Part of a small language model's weights: 121M tokens.
Each number is 500 + 40 x the weight over its row's rms, rounded and kept within 0 to 999. Layers, rows and columns count from 0. Numbers have three digits each. The size before them is the row's rms in percent of the matrix's.

# up: layer 6 MLP up, 256x96, rms 0.269, rows 105-150, columns 0-95
# down: layer 6 MLP down (transposed), 256x96, rms 0.255, rows 105-150, columns 0-95
# gate: layer 6 MLP gate, 256x96, rms 0.291, rows 106-151, columns 0-95
up105 110:474473501527595469393483505518501528468487496511520460497542457521409525513505498497560466530516474528445438503545496470441536518473476557566458491452456533480522548561455461461494551503494515529440477505481583532459438477598560535534523445479523426488470507499491554548521431520482524468
down105 097:466500505483519449543535490533483596526487420492439510429532480447483492497499512514510541558512581517534468483495533449421526521501578472536563444548537554511536429531499423554517528545490459566422523518471438550450495522475499473553499471534509482484512535539452490520551486573524457527
gate106 104:589504484462452514490522508486511466450456540509484610514495570470529504442475493511418464474513499465530461554474492541470435553540515509502534508516422467415422483489464516501445495521539418457476468524492515478549548505525514466472473475515528512550577597485473433519546517556527540521
up106 098:460531512424468495453521469504476454524495522475486477479482553502475429450480492536499549565471474538476515487503507509484432569406522504495417505537565487542495539511488495513435449520455570520481496444507467427410510584472520549522513474519479540493514559497559544495465552433520432422
down106 099:512520522514515518549478536500488503593557538498508464476497484562491491531488500475576526595502535489508594514517495423514544433417471458485553504558488514526462507514433560485526582498449535453540563481481537449516509513490478559531606538501521460513560434440497503509519530470481453501
gate107 093:484483475518534579530491456491514459489447483548469454468503514475506415470523435474449477503444472485462456590549492551469528483529442488497525433520567582536543434481470531491502528449560539476517498470421423482508493545570545540486514543448480520433500565492458488565480541536506525472
up107 102:495454464563546534509483460552522513495469538450476478506422533476493522531486471460478538528562499542397414574563572502536520527513479476532493443490509483526561516404447501420557509506491476415459471481504462543528468486522484473484448484483432453480455563522514430528505530498518498459
down107 095:519479563524488471472528456494514509432560478491570508413456502531554462513507458486536512536567505490524577524540483575493350506477418531506556517497492494440481474448439463558516483428522513547547473472515481491497518522484474471512479471457553460490493531494449550504554569547492507532
gate108 093:502498419477555500535500489547542528569495426571467586445472456575423493490445509491479557510510493463577541427486540408474520542442478504494454496514533471489492530463467501502502470481521529485497470529477477522431505393492454474498558488481525475538480532535420552553483503535527490462
up108 098:501468489541456575428420472482538520491457469513547481496507527575534499500501449491466519578500426398561433502473463417434511509501528499497552508436554466456512511508439522572492535493509522483512495489504503504463449510506501498488484454473423493464451525418434460546471550480456526554
down108 103:423477453560452466524449517498472542564521539469525517496442466444541472500442424497466501584491555570489503476423553556445518456450572542514563514537498531534583530511514526456522463483517513499480488523443503523497472504506497463502481580568492565506419491516509466506524429471535492538
gate109 086:547526553462509516384538493484492511562474545542460542538478449493521521485554500493481478575471490483440515557415490484508518521498501498578427573513490609528455519562479485521435489521427489497465570501422483507485491487509427502470538509507531533521487499544512449445499505489475510412
up109 086:527502479450508527447546490461509499459550522432503469473473537429590535454534511482514485463570495530463547527579502455503587517422488560574517514477505492478510530492496538508518539488469510522567493501438446518512510537502451601449520540533474494435483501539481523430563500487495556406
down109 086:478497491474502509452554451520512475510514536460404487480444561402395500530495510465531446469464541497546503484430530526491441577466489502571487458517500486476599512426435451528495519496471507472477495534562477492431473463516542518438532482534493465487448440528492476480528549552452476483
gate110 111:497428540537500468514507426478549517558565571485502493554419507530499501488503461513490523545519490511573510396564462459498503489460463503553473460435503488580486459511525394588488478509466503571473487458522456494522550525477544459505505474505526488494545580481544504489459441541482503560
up110 109:451495513551555454503440497463497461466533521514460466508480457426548514528476475500587486458453417452528470564485517578558429503519401456510457486500484452539538473465555498415557512486509542483434559501482456500540505439413472521489453535492486507499479541500556486490495455497550494467
down110 109:440439465516534545517506533503547497510468542494472505472527471505438582502471511517522588460456507489458501475571511403528509577518515480532516483500531422509488458488475486583535508433539514472490485516578508510437514563438497499527491455468520500527440563479478638506496435516489533505
gate111 097:480497473494466479514434566488518530553486438439514422487443518492583521538509542567476473553496556564486514449499481554554476551519393534500461517532549559551494514489516560506479523550510463462516518495509476501449547561587527467460533500476495515476436467516514433515546540526517494407
up111 102:477506508447467515519539559482527399495441537526540479480498556524594473560477452544450521499589558503540494515496510500516498407439469501494466549576504465500497515578465511429494442393508502514533498499474516493517481579526465518487531445507490537499526594512509503507464507516576491490
down111 104:502486529497478470489482463514445407471515502467529500436509428545496522561518607462572498470527497493435516470515538536533511442521512481504531539433468530508508550506539498459503490513565558535527475533580516439579468505525476516449430497515496465482470462466502526518487500437567630499
gate112 119:532498561487544506432518475524488506469453475432503463542531497548481456499496448525522486519535541528491523415522568516548493552558478475461587499496458495491471566541508497517480485516518509505482457482578454523448559530555500481461446424492552486483419604504444432523585507545453488480
up112 107:511467420502520488466508477482539460470465544492529469553541459421436491512418615538513583496489568469518521481537441558539508455492544444545482558468569519517511518476524502576512504466532499472466527495527465492521510493483517475564414549472494467496488439494525462509449435544569530535
down112 101:508597560497438592485442438531497522474527551517491525531531432488475454487507464470547466515519513473501479552482571551506534467531497527540525586470496479436565512508489461498498517475504534505487512517519469460451546443488458435498534412536436508497517431580458476581479460571498502499
gate113 102:437470464554475471532479456490515443532472544508443445566454490509528423531530515529523425506509508460507484461472531526505530450485494534501520476463492486498490479490562424435495540520485594589446548444447529591494476439499493435502520520491469469528436550503505466505460565492590522544
up113 108:501504407535534491432490505551516430412463482552540524516491512510529512520479511481529536550511495455464477458486448543486470494495490497523600556546524509495492587547519539587553504430509543509474527530478559471504549537491473429551427473464496496508452497501481431537523595468503430510
down113 106:566518497510509480542516549494436440453493494540451495458423460526516403539507570490483455540497472514525444452475435497420493440483484542501546516523510529472502530458459516493502505463548437455477501480464507563492522536461452457554480457570510492545414411516468536461542470589511511511
gate114 091:505452507470513472490453481465516441565481502563481512529538566493481449508547551420497580459514492499476566521496489535531498523527435487474401463571483511469491521522506540498465453493520543484424502524496529565482513494585493551431508427472497426430406443483521505543507541496499526446
up114 092:508480487463506473517543448457443498531488447508590574561512476525512505420520493493534494553496596608412508464533476504446491498497497512507416479495503460465449441487486592496415486481473496532491519527440498517514432515535467494477521533497513529527578472522505486503474501445403482481
down114 093:460541462462508522540548456522433472519554493559526496500447459564493501437503476483559474500561553454489502400483509442465532452506522485464482495482490473483506389451506503562454608542480460534506494481485464445541521585501523585500461576479512535507513500506510482466512529515499511586
gate115 093:522520564519526497541565511444491491450493515560443469459487464532495429500554476509535443557533511452564507480564501516418541457521424521484509444460583492517523495416557493489457504508492485540497541555455525564504421540439464464514517538570438448500480473463492498552521514500515532567
up115 091:497490441565465478470546536499509478545487499535499529471441486525483465544446528596482499585459480485446493491497494470495510460512608446503530549624559525456454415521515409503523527430497525475515531502542488526511415450555526487530504509493479462505483475534474496528428488466507540480
down115 091:474436447455502468529461487507523504479501539513516475492514486451454501486571541492511458591526470530513443489470474537555483523443489581510477578513529421532525446441430526512584523558487473521486520517509493528486590462463498437489489406446531529548472491511561546523515451426555476483
gate116 090:529493443525532478512537473459498496586507505454510485463511489522464561534507414534537563502516550485518502589512510442479514547523533548497507543572538528504519463511572450511455393528546565511513532469532553499442509432459523471454563472372526500525513498446551529482521523512512514505
up116 086:486456559405533430469525552543456427572489470518491482519482557518508480534496513485463442464543555496441528457543491455555454498446482459497543526499494407496436530557551489535616522483460494520534486521519505524512510544434506544526427473531553535537508530481429542497513515450486483497
down116 091:476427446474528468512572488472519433471512415468489493487419546552547491499478559549460502499483523448482533512481510512465552523567476467487492531547542464525535448439494509436488533534402455431547489524510444464487531559486431461564523537474445396480525472499482462482480493531463503515
gate117 108:498416486501485454467486469406452461469509495502522461515480530531500494482451536531539517537421573478562415565519458540515530432486566480475487499458574550510507538507592459541485498479448565498524514573453435505464486517518455509535507550487520535454492518508452494463500529537552427447
up117 114:485493485473531484437535518458481527472415521475476572594512547474529502532459469471505497567478507471516522484564459485495451501493492497578469515462507560507474575566485524559506470489487464501508481471529458537474541577493389493560451488559509544429471470496535483525454445600545539491
down117 099:509431518512470444491477477461530510513507526527521485504442520436469503498477544593506537482564533572510450491458494557489477472523500512471534565417507471505505471435612513522472499524491516490504553507472503484511506510484459514491450548444534432508456618612460459458499459520569459490
gate118 103:511402461537509516506499500471469489483489603475480505478519477527479461439586509493528503491558479480451414481592495517464561561441464539503545538439511538510510499476445474537534484501446531485520484494490556513477481573582491490542465481474458473483518516470498493628487435475458464454
up118 099:474523427454478442466542518480489491537434494467516482484515542511545460501470527505510498481500451559542574483547472480523517577468436474576509547446432431531435491521483443465431533405483449494500467548556507533457439428529505577474439487465473492518563470495521492547544496496522470524
down118 094:525579434488544569524488543494607469489532510534390487568461529484547470483528442528499477433500449459476467526510483518560524481471539488571493477487453498521458534486467467477510526437462498476523412477474522578469496535411488548480479534498487507519527536501458546479474558474551471564
gate119 105:547523562502482517527491488489487462543584509559516492559462489455505496529499515465478406518532471463453473504531494543548542548611474466524530522482427488516534563477492494526492462522600519623487513570493468535545492498549536467461495428460498493479471524519483419489509460557553509524
up119 101:454491497500500516529551450551468463557495482532482526522543494559420509408457454500512528513413450486497533518491559609412484557476493491542464511566446461473509463509481540458455518460474533451466507495562481495474543518483520445469399480502461514519479543548507499521493482523570556565
down119 102:493399506491476438520535481455496495471420458579504536511503501558485509499555480459480531538447566488445506556526416455511434499554536464509501445551477461483510484493455559436484544511488443482469519464548470510455545485485511463481405580418531445501485498487479548515428492523509472471
gate120 085:506480523498515523474544512501564500567437490487483550437562487480558567469476526519438420495463483439547474526461419522506553509349504525466497539492514523504450486521531538478467473544583486539400517515393489481483497539533511516517500550460503464541476509460476507521472512506530514508
up120 083:526557475463470476471521505483474618438499479467513487435545478524464489491436522431468463519411472447461464511563519510402510489478483456556503485503479478514496454519569498557514447520436448504524482548526525487554488550541596543503472470503474524481466548486497566569454550505516450525
down120 088:538520478519485490569517493512493570558443483475436466428564532504522418484530491473569491453552450482556565543513520561508485559574505547472492466519432498567513488457462493497465491535505484535496435451510527475529512411480501498528561495455451552512505532543585448522441534499500511565
gate121 098:553547481529496465545572494484501549448481522487435602483529520498528483509482531521465522555506470505498496540517513461545547500492456529584484563469508563508547409509466486563486465502492453602523414582486453482420515468455527493474466438467528545460513546423467488473486476515515502495
up121 092:555465540563541505515454514534537524490451485459437538489511532436446531497457475557516508463487516446476423501461491529510529484524567522551533538525421563499456502405515509529527531456511521523506612471538570464447515513502520509568461468435483436544502503422434523463514526505516502543
down121 094:439457516597476487462504478483525501497488402522550406523522541478459446535496485431552486479527512528569519519531486484548562581496530517518489422483487473530494507446465501464425498433449458485517500470603505499523519489447550482457526490473438558514505530506430501470554511459495555472
gate122 089:501449554509415454575479533495470505541520541556476504507439444495528409459528470475558406505500499527533485476531494514489496538439457535589481510558476442573496483529557474534520513570443528572433524538515494512463475553449554516482461473476574515473484519536503456533476518511530487556
up122 095:483522531518501515485452491500579532564518470454503427496485481473487391519520431559505475470547534553495496523473466516502465512498528427597526454437428479511474451477530508448483448516442575521417491442565536527479505467508496474446519466550505458449470472470446458496534480558515474555
down122 101:509473483472508464528547540414519563511504528499492573501503544482567491460515490414497405500485526515467501560570507437433547548483495473553564479493495454571525466478479442522530439512474510551577468508466471555532483508551594509502491511549468500442434537542484487435440500505495523479
gate123 093:552541478514537523455452471524544463451504558535548511479488545469447549567455532514544486582546480523482497439532492562446481397459500527502487449602482552475512470556575476454551443526533487451502524505424471488528540543570499469499524440527572529471529488486532502505525485539467492490
up123 096:438491467548455470509461569514393522583481415526492526542450545497421509518502561539460507484455552555501478552501562521470522485477443465535503492532466523497515569464510544435466505513494512562419483513528470457501550503423525518459445530560492509438452488463451533493507509508552542507
down123 098:529482443480487540474460461484451500471482460540516483533473476477487472443561434512441551468530507477538467503439474495502452486532486477526482433520528449499533473487516525553571528462499525441492504444437505487532510541627482496440539494512537505499474563585541429580452462499418429486
gate124 108:490472465533423424472464520471494457502542434434517527545534510444493496602493544568502492486480520504480521452534531482561497498505458506528489518505507558514494522465570485497411465500507565581524426471500552532367460474524485444514482498419533518464478552488531520497537503518440507513
up124 106:566451520465467556526456502502522509515501485521480507508511533484458481443519459498560544543502488557426508562559483452532474493498516512533575510482581478513506469472439460576519526535549425500509468524494417568483465440545507564523532523514529526542573501454422565611485475516510473508
down124 104:542522497440505517504499524482538582522519466500444384506558487465499531516560509558530478489471512550544551562532494498443589495518527491513456550473557496512491449522462437524470522466494516420455517455518452567541535485492525554519608430496579497470501452449447502535482487523527508492
gate125 103:502494426493484508498401508496562428532552488559479529355504507463436494559522514481497495475503512534452555531481535512524477506493511561465496545540492503507448498502513416486506573517496536453479512509556541584480522537494593471474567503517500536515557516498553558465505538563483466526
up125 101:530514516517451504515487462529499522530470539497513501470490540508558553483459464515529484374463453508407440518477485544489561495487482439480451545487518489473512414466501506477485465487442448498547518520551538479493447596489576437527517484435491523529454533522444488551562544538435474573
down125 106:502482484523514551471398598488513472483431554550532595428532424490518526546537513566500510503520496481525524485488497533394507493447512509498492522454499509569483476450448464508464494454526514539479480400515494504511528487479467495473528539487447488554490468409446512530500499495449557428
gate126 094:461529454475436446465444526463499542452526455508471515453487505524500449443603532501580461466455485525515530475425477539526502475553507542426427457435446527526468525436536523489508484481528424580515500496517551477463452475491519546495545508428472468462523501547481454442519449517435502506
up126 097:519607444467491471535488478535530552468568501530524498521472498617551531459449463489501452488466428499461536461534415505502504466515527484486446540527560560560467434544525482481464571479548468528567479526515494476530529504464421516477457504554518500503461453455424501496479452512489474454
down126 099:519493549493553507531526524516479509512550490512490521466413464483509512439497468495589574514501525447464608501549400453385496503477525537481484410498481424500495507500444480524519490497551486498460506449527491560545480561489548549523550453525497486475529483455510458469472535474558494571
gate127 097:567576520400489495468500483514611529480547466459513426552504509490508488511458458535544506574476476512485454586445505526510511536500604493510475562556497505493456601535533549494544496536531486528495521466526507522539505466511500558501478459510477446586500531451509538436530495536481480519
up127 097:471506534496583480503467528486439489461528489485598450518457597550563535440531572557525509505483554531506510557529489507529540553492476546526479469572474444514482518488481527505506550507604521580448508461437504559454464507522512525488521479505503430532455531524459555508501444474513451549
down127 096:491547528411465471504477490426530470513545523482453500511486550464514474578496510512552444498456580504489451555473519457498488455470511469489524517525507463476588525555465553411517567444515436505418537527456463536510535527550509510421464470547463554517432465517486470494563460451501490468
gate128 092:559459524461490515532508426511429482536566526472528595498444472516512524484523523546481496486468484551497437521476448500461549543543535541469448494579552467585502488519540532501514538468493505510470477594505539450499514549583461538442468554479538556502475549541532503447511498463434575509
up128 099:467532479483511425485481496500483489453471472516552449484496547560577471446532549426533547534437577528482514508491479519479463480511528524484488427438470453469550528511542480492526580530504519477553452495532561498546439564505546512492591503509505452534490476416515543464452539448445579478
down128 094:509519453466449577508459534472452493484477488556589497532532503492544519443439533483508495465531490445520489497458496504468480473493544508447511453513516497542526526480474472473505542534533522618527591472452478456499503562538467480478558431512487473419524523473527588465530423467490407557
gate129 101:516582479466490455485450566596490515531444441530502442566492445480490518535535549440513432497500431514448497435519532561517430539475484520487475520484506517430476484501539551502481517487419527504480432525617505511486544516543528460512525496550526537437535523478583518519528472526505501480
up129 096:498544518566469463402495462496457478476552495495464542510515507513516426512480503494550501491586478493521581560489568506411508419493507432411489484584547484492557460465482482544490417516463549460461518509477523483474455553470503507521503509471404490483523536510489454532517567519469470472
down129 095:462538541522459457506527415530446485488525532510464549502548519531513451546548492478516508617543507409503473429530522497489451444515460478541476508526534490500472448554423508526544466502485517550489450501494560517524491533427577542499476529454466496470607468535491485574494553489446534502
gate130 123:487494457518451492493521450395508522478555532525444500486557497494520422515472450591494504542448496485521536512510509512443565512506499503491490508433542570425523539474557448435477414493445531449528517507500492572499529516450499459575543546516504527466510529442568451439467497554498496450
up130 116:555509516520550561519520485483417560554529435549486541494459490533537513452437459540495485520451507445465594490488471451464560445555551481526442523496465443484446545463533432505526452520437535452522521531555460514479488529541498562539547491495565480549478527502561453496496450462484448468
down130 105:486470468420561485517519495481501516530544438457440542429474466512528404480521545503470520518460507467487429542504509570419423493520469434478455522511532481473506476474536479521562475468458491460535552499498501524495543540519467484453482528530492485503427563549450456424457471562517577570
gate131 110:487472512515490499478556541514518463496457482498530476525562460499467467504502577499446468508533512546550468467523392520456491497511516519505472559519420487490440576455516498508545505455509472501517480435491522541449578466454502389577513550511529493473488502624529453552482469571512467528
up131 102:500473468482505461456442515479534465568492552515521472487417550535509471515447438496514536537496492539489490459552567446482475518551495426518481568504498482497458494469526562423520534394390518536454511468485524528506543513503458583471455425477499525435494516487444448428514504476503487464
down131 102:517559535497493468452455508518476417509517565442437503501474485523469502498532476599519547472474445436533501464560510467416568503511504454497425493452462552484478508437552501431516517482451452488487559430514522472434522503515499552537551520552514446581516459509494533541546474465475450466
gate132 091:492566556496544424549538531493570457499524566554502479498574476465522487480461503468487513490471451609531544515541546433484520521505487521506471483484429449478542509532538568530471518503515493456560442471547467477543488554436482440437556474461499477497568532572497500466554500492428500465
up132 097:484466475523520398467486571492431540580519514532532536510554514512529546457559464482460448454462456485521539491396536547536515528435556530469407517505573449430478503526418514515482493445473554527528555489487506475526472445490517482514505509510480533516461521423577498494533515477516508516
down132 103:464475382531441499501473480474505502467493516538506507500412541475520539494512451492392461563531462454501396515449475586476505484520492511504450517553564488482580440450450509545516447471454557517541489527446519512456488455546530492489413562483514490507519532509484437506514516483503509525
gate133 092:511487583537477469455475453508479519508462471398488504508481508552502381504492539496493573553553507463579582471444458519506553530468511498472458544517490566461469466523536435565511484538461482432497503589487555479511447456479475520485532452558489486508449487543517468472541522500558479491
up133 099:471503442506492532516492523580497457422494452505489478522443558544494506547481478482507475460463507462531484433521498562605529389506468557484521525429573539499458611485426506530538463547515497474463505472521452500494584517476502487455537510534516528452534514513479453427514459536513505484
down133 095:535455565498516469537585524449466472463462489525481500470475498449496507495549507540543450506477466471515556460472479598494488501504569536541455491500469481495524466522537531449518480507501488547459444535621487437506484463577474530461482454521626552520486541514445469500514427545444514476
gate134 091:581509518499496438554571451424556486486487418507531490491483525479473533516495531545521467498527497535498490544559533465516435455545559519457529454515394506495531543437535502459518484497521521491507465501498464582450443444483502472498517473466540502547514502501536546555597405557448475514
up134 100:521439488608584472442495514515500453511524521517497518545542526478432507525497525557468514473471518457459502469467552554547508471500486574522497527551455475524467414504485472486513520564409410553485501540517522528542501435494474587473506523440459522468487532550484486434563469545539503537
down134 107:409451496502528517570490521465506475450485450419506535540484506463510518530592495432465476486510474504428504517463451496470497511511544563572463513515478417529471444548498497475521496540543446516444508496451537550548418522522453439500551473522461565578539508486483437523536512538532439478
gate135 098:503538504527531447570502494503572521436494543498482451567519479469478487476490416493458497615511509543570486478520404499491452533469567515477521527532479435505511550487525416507501478419458390467492447479477460510484503552460487497522560469477563507494516558454477538500521501552471493470
up135 098:477558532526508400510592499476540434524492498478476497625529517456475519517477500505491469537462465407533507560466449550526475574451513517467481546512486486453514532419524519540543521484463438478564538550531502477447478594489520474553525561532510549491465495510527549498517498501466515465
down135 097:524522467448535493550607424519531467504434458561574531474476483448452549466513488587498530505450528487525517513440507567491486528501461514494466522566521441439512465541506516485531544470468430499504406431462476479502515487458502512584556525527513531525528456542562523506505457465463484550
gate136 111:577547545579536547456487501503444532520476514514537477519493462502465522517455551538496505519513526496491485466435401496529510532451446521556530499491506465442486563405529479516491494482549470423596529532521491463521470559470513447571497480526506497554557550509552386466468517517507465487
up136 100:529540465510450592515576510440456542443496536490451529537475461503449499519480503484503544524500396533510510434530490578507502480558490454560520520542535446511404517479501493445459458506474519473547561538547508507472617476475550494515547498583482479501516527476510471513557512471532476555
down136 105:527481485404529548487492509475498509490598521517520538556546537468485422482563445525444487511522481494462480559467503482520442511482407520447540530539503538459510521432540445460500534520479508428509477560519470562582437541480516507498480539533448487477493544498492461485539545564577558546
gate137 105:444406457473488521510494502522498472484423471500517496496433503497531442550494429443448505490548521450453520555505483491525578509473440459477540509481463579469394526479539470515491466455518524474517476417500461511570531480562533461494591521501465398473485506516502426534522506505522526509
up137 096:494522541403532495504435532547530470492548552464508503520531467531485529581572482528450453471548533500499461525472509537523548494489472515576436552497513489535456473505514568484495579501489393548538545533499479511521487488427535549462451521467464477441466544539565513475512462470512505603
down137 096:534466489470467512550497436504492528522464518499526537456525464487506509425452482453521487424524449507551519448540542570544423462604518609494453490479504471589522533453462500517559485560498525505485503496531474413512519436518473495464455546481548532533425484533535488514449450473486470529
gate138 100:513533541464444471549517466513535478502484505517480543419522469427536505513514483465533443522535397485491492576521512499513533545440467572551437498489489513534468451490535500528405532516518525582558488471438442557550471512542537494490478539431493450490471494552555410469499500518540503439
up138 098:532490533562502497468528509593538480471525494521488465485513528464488494500556467455538511504483473525603500544480536504520517557507494428506409519435505498533404530420495494521553483536580463543474548452561519509465453549504484620541457491511527470512498547504493467467453459562450492471
down138 098:491514565550531542477505539571451515583496493504532464517426520459466524480523482567491560500484521489507452495464439575491558538581553514437474522514556538503515472480566430536468578526481465466575515512478476459448524499424509554546484494511521527507585506454451493495497471417508505474
gate139 095:542517522481497480520485473550433447553583510498490470544521474517484482528491597528541597495470525496430497527568466513495487534480447525478517392522480517485472474429442524461494454534498485490478428518471403507452530490480537483484589543460528504539465578509510444540497487569488496459
up139 108:485516456466429558592583497494500528438542506488514476487555523483545487521509424505454491436550518537472503446532556504539511467489491514508460486504480596497516541520555456495521509546527533500421509442549492552455537490414528490517554530437570483544505543571528446490556476440469502478
down139 102:525483514478449532538499493468527447465509377529517526492517496493556486534536473480529424521523412474548535553518553595506495502514494489455559490567465585490490467494460493511515497481475479493535542459473517553554515559389489490532514447518537508518524486521539446469563464608510469513
gate140 096:477535522468529478480467483506505471481462474479474490488426483516536522452547466523503535445504455581497534520546461470510467483496417571460583457467589483438429503536516551486560547533531529511486440458475566483464551517595491550454532477513524519494430555545493508514478509529403465472
up140 102:489481476476455584613472444396457463517572459512541579503503532552487472536453476512465508556511541564484515555498498521523575564536524493483471526492466553473542479454531452532471439475502490480424544456495444532459525542466554517507467465524543522425507477496556487492531495503467494540
down140 107:460471509510454495507547490435481424536497539426478500458517471473579459491482468506476520518514512459478414512532475537538577460574489456508512480539557508470539583454458539474525537482436498472523469484503473531490586539493453537535467617536503538452588455489531552508483471548470498511
gate141 094:501510503442494468514522469584504497503507523463486536498493473501429526485463454504477401540500524518516481493465489517519506453516442552487534471549469525424508478414498412474508440542475505570463547432493494530548448485580579519472492496423454547502508523524412474564477468560501550437
up141 095:504514437512541528491470532484518494515457502566471428470517541599459458506488640509515512517448499463439517473481487510572596489476503535544494452502497431476470438508436502455464478539461550458485555482452475505552506490501503449462548487474531483459524467471551480496429496481569438474
down141 119:563486481447434424460486503432491453526438495553445468516464517460517548505499477624461493555462518450518524554468472521498597508485522572481510505513525427473473487433461437426515515511513551521478460510507455499511472450526501508484481537478535488444592513468468466569529486524495538468
gate142 085:509517568518485534492491540518451498421481492444395432459464504468480525580501542516537520452427489513520507511470531531508550491534460564543503502509542512540454497439559567456493492528441526447532517486418469486545495495541509471460481447515453449407532529526542484476485519522427427455
up142 092:517504516590453513584505527549535501449480531517470468521490499541509509435481444498514449535481498524537570505482482467532539540525472459467489558496547494554424538463457445511511493433549494574402487479481579550536538470544468515524539464462512545481517512467479484461520475447579470397
down142 103:504475483479510490496586501543511501553535516512509448435433473445568525507535523578475512487477448435452482469494504528448540472470445496499476494524564484530504485434482503457530524482492536497506453530594583488550534492461490415529428454594553497493537499502490447554498509516505428415
gate143 097:506575525454514480474524487452492462502539483516508518458402436502410571553571497533524489503457528496410513552539527521501601537529555468553550525476488572481452549520525482501411419461538503444512490526481524508471482467515459485439479491439515483520566477482485488503505478495450490441
up143 094:547511479535585523538512519460452445392537525588505477473520564484571486461498540455492498491490460507522613444548453567463502484499488519487465456396496484474520522543543524575503519502475531519486475518475487489525556511512537480436501452554449455535519555458524471511467554500466551489
down143 095:551535564521489438510523495509447464482532439500569525447441483550491599531534497496513602531541520438544501518558473454504528510571494553532459485475520560551532494486510454442510514493540536475480467547554500442495502537523522482444599522443553509578529575475500510519479522517509496455
gate144 100:467439502513419476505511539525498548519500510455438462527440577478481510531464550452386452467485563505505556514526558481481581442558496502537558513499514496529446508546490511585547502495448582538491518485484501476467607500537503457459533431494511530464527558461496502517514550526505476495
up144 101:575464465538583503457518513481521548416495501501445483546485511476555485466451452495468481455428512460594484567457438535505510522471492512467482544636530473485469512521557516511501474520483429521524494496479499590549512441427562483467459505509535522556509527479465478535507482504474473450
down144 104:557506464496485428580500508485476555531554530495459475495427486554517516475509452473544465419469450498595507556532441480501485489542502433500517445418511519523518502495521503544587449507504552470537529483433477430564490506425504447488546460507507526559543467502542533464520470562508499442
gate145 080:546505502518544544473592488557519526541431475527495429525555444527479546517512504480452505562480433441498499442478516478511513520546506547509483516514418546494455459498525620543484559567458503526531527499513494471470558486537470502497476444564530417475545529532562544458482476453506484434
up145 095:523443511465511551497519535612500477521435548425421463419513513615525502546514480461511510494583506439488545539533510464441498446473444488468535465493530522475483430468491444507469436470527491509480548469512513539478534529441465533512489515512456527481483490462543465468496505566439453449
down145 102:485536532571537504556478476538532526547593482446417473480516518472503571477501446493477449486447458537504488423494486499452545413533485416543542537444532493522553531504514602441543505449484444513492508484452541498489528455527509531468496490451501436487488537588524475525495532493555492456
gate146 105:580445516544523458578571453449450516521548551519492474513425543488449490509463478510460532587471540488475548496438506431477542520414510508504511486461515509478511480521495523508542486438445567528546556592466470525459531473501498583494502504499491490465567524468512514519542554491545434444
up146 107:479488540472530531461488458500469491499501534418525496565511472526487479528415495493485497488465475425530539548570497444519534464457524512563538426433577532534508506577508498473534475426498531488503510546455578497473484491507555542489522494555449564589491553535512482505540535554607491511
down146 104:576513494450520517468513508530492486511471526547516561497454454519529490435520462498542482531493511547516513469494442471494495522533501464497516569440422542508555516578533490480478512444433462442465597452500457613530551471485491512527538467497520472584547454527466489386469475486511504445
gate147 093:467490468475466500458520426524485527559454456540519523509476480399460432479465462481552511564541502484503546477535474435459545516510476510558533527461520519529466504454631465511434440529471500545512545506573471486483485522496543490573476582527549485435463475461493517499446474529537512436
up147 103:530507480541468438510493479431478395532535528511427448451574526512492463478386514523408513537503484505516492568563492466530518526460507508538527423481513529522557554445520490490527449548510423493545463567536513531549454540474548529470526545458521486474517470559544514496508480549489528494
down147 094:522437499459576433545551477477465549536538484470504551437493479450452504529500460560469524459501486447500512449540587497528498600535460504472467457457579509509551506469522511562446470475458492396533430506539513500521460489484515471491450527462484463547482530572493485509499446462523566536
gate148 099:448553508482442440589483450488494610502521506500483456472515525485494492480501521512470477577545521533522424489489527565523516508535505426476498506504500457538596563487578494519549445463449422478491525494452545452485466495504486544449420575485527417527534504486486501540486451494496548486
up148 105:440494451481512493637484495444516466506447514509501472470523504563428533530531579588468478511515503509568607484510516533503521490452495510505523466446507490573496520433532553495456500506439578558491498522449574549515462515477487482452488561453474502472515467478429504466494541460505519493
down148 099:569522547440486613455516552564464419481550473484508500508468533557517547423526402447576505452461475452529444469509471483509538543518485534507489520496489537469446476514511487494554495518504478440522523548592504485525549530491467480511522489554532492585469489471516521467504526551568491456
gate149 101:446517547449532481519511521548564504502391485439485505549537512533494524552556482481460572517503529502535509569550485449439494570465560521493508507539514449433473540514550537449488451470552477530563534547476511526533423481495486555404499483524581574509525481510496458507531514488561484498
up149 092:453526506467532475510491560549504499481478465501501508527548499511451548529525461431540480568500395497524526512525490465465481485490542534570466505484540480492469490386435492470463462546572498482466479455524461552486558553604522475444548478468454539483454498493543453472424507496499420445
down149 094:417501517487546573497549555501508492464521450496520511512486515464573551474556472399526469476500462512474504498447475527554473497563435510522467574487452488427529475528464533519481509504527491454436573552535484487478512459545423546573440446464547522568474462561488497470486449545500513539
gate150 118:532529493509505482522584497547573492514456504493455442461426454454522489497487496507486521574480476530531490478600497524457510508506517529453516513561544535453453500536526521485497461402530477506471436459388522505481531547472466504527461558536468433467547574516511536548493564418485454517
up150 117:510560461486470434432503424481470508504542454474465467545504514478483525554429555606570492509525504547492537516464496530505450573473502460473568429486505496511484479520531492540472444563428524473491519493524580481552498486464476472536557465455408439528451486531496495502491450563533465531
down150 107:520529519486511534455475453451478450488521491524453465522482532528510457541491493482442396522558525454519456478527533487521545479512505576479512542489479438444492524401454549550472525514489557446615560538562485507489506426482477523447489586459508516525472418443537468493510488511543523466
gate151 099:537529499534475520520483487451585497491480526525545484552432480511433453471565491488520514496512492526430490444584457499448541555470450522510401494507559506542506486494518468470466548448537389434500507513456496505476441540555475557476530447473457514447535470482423441487517535478510517562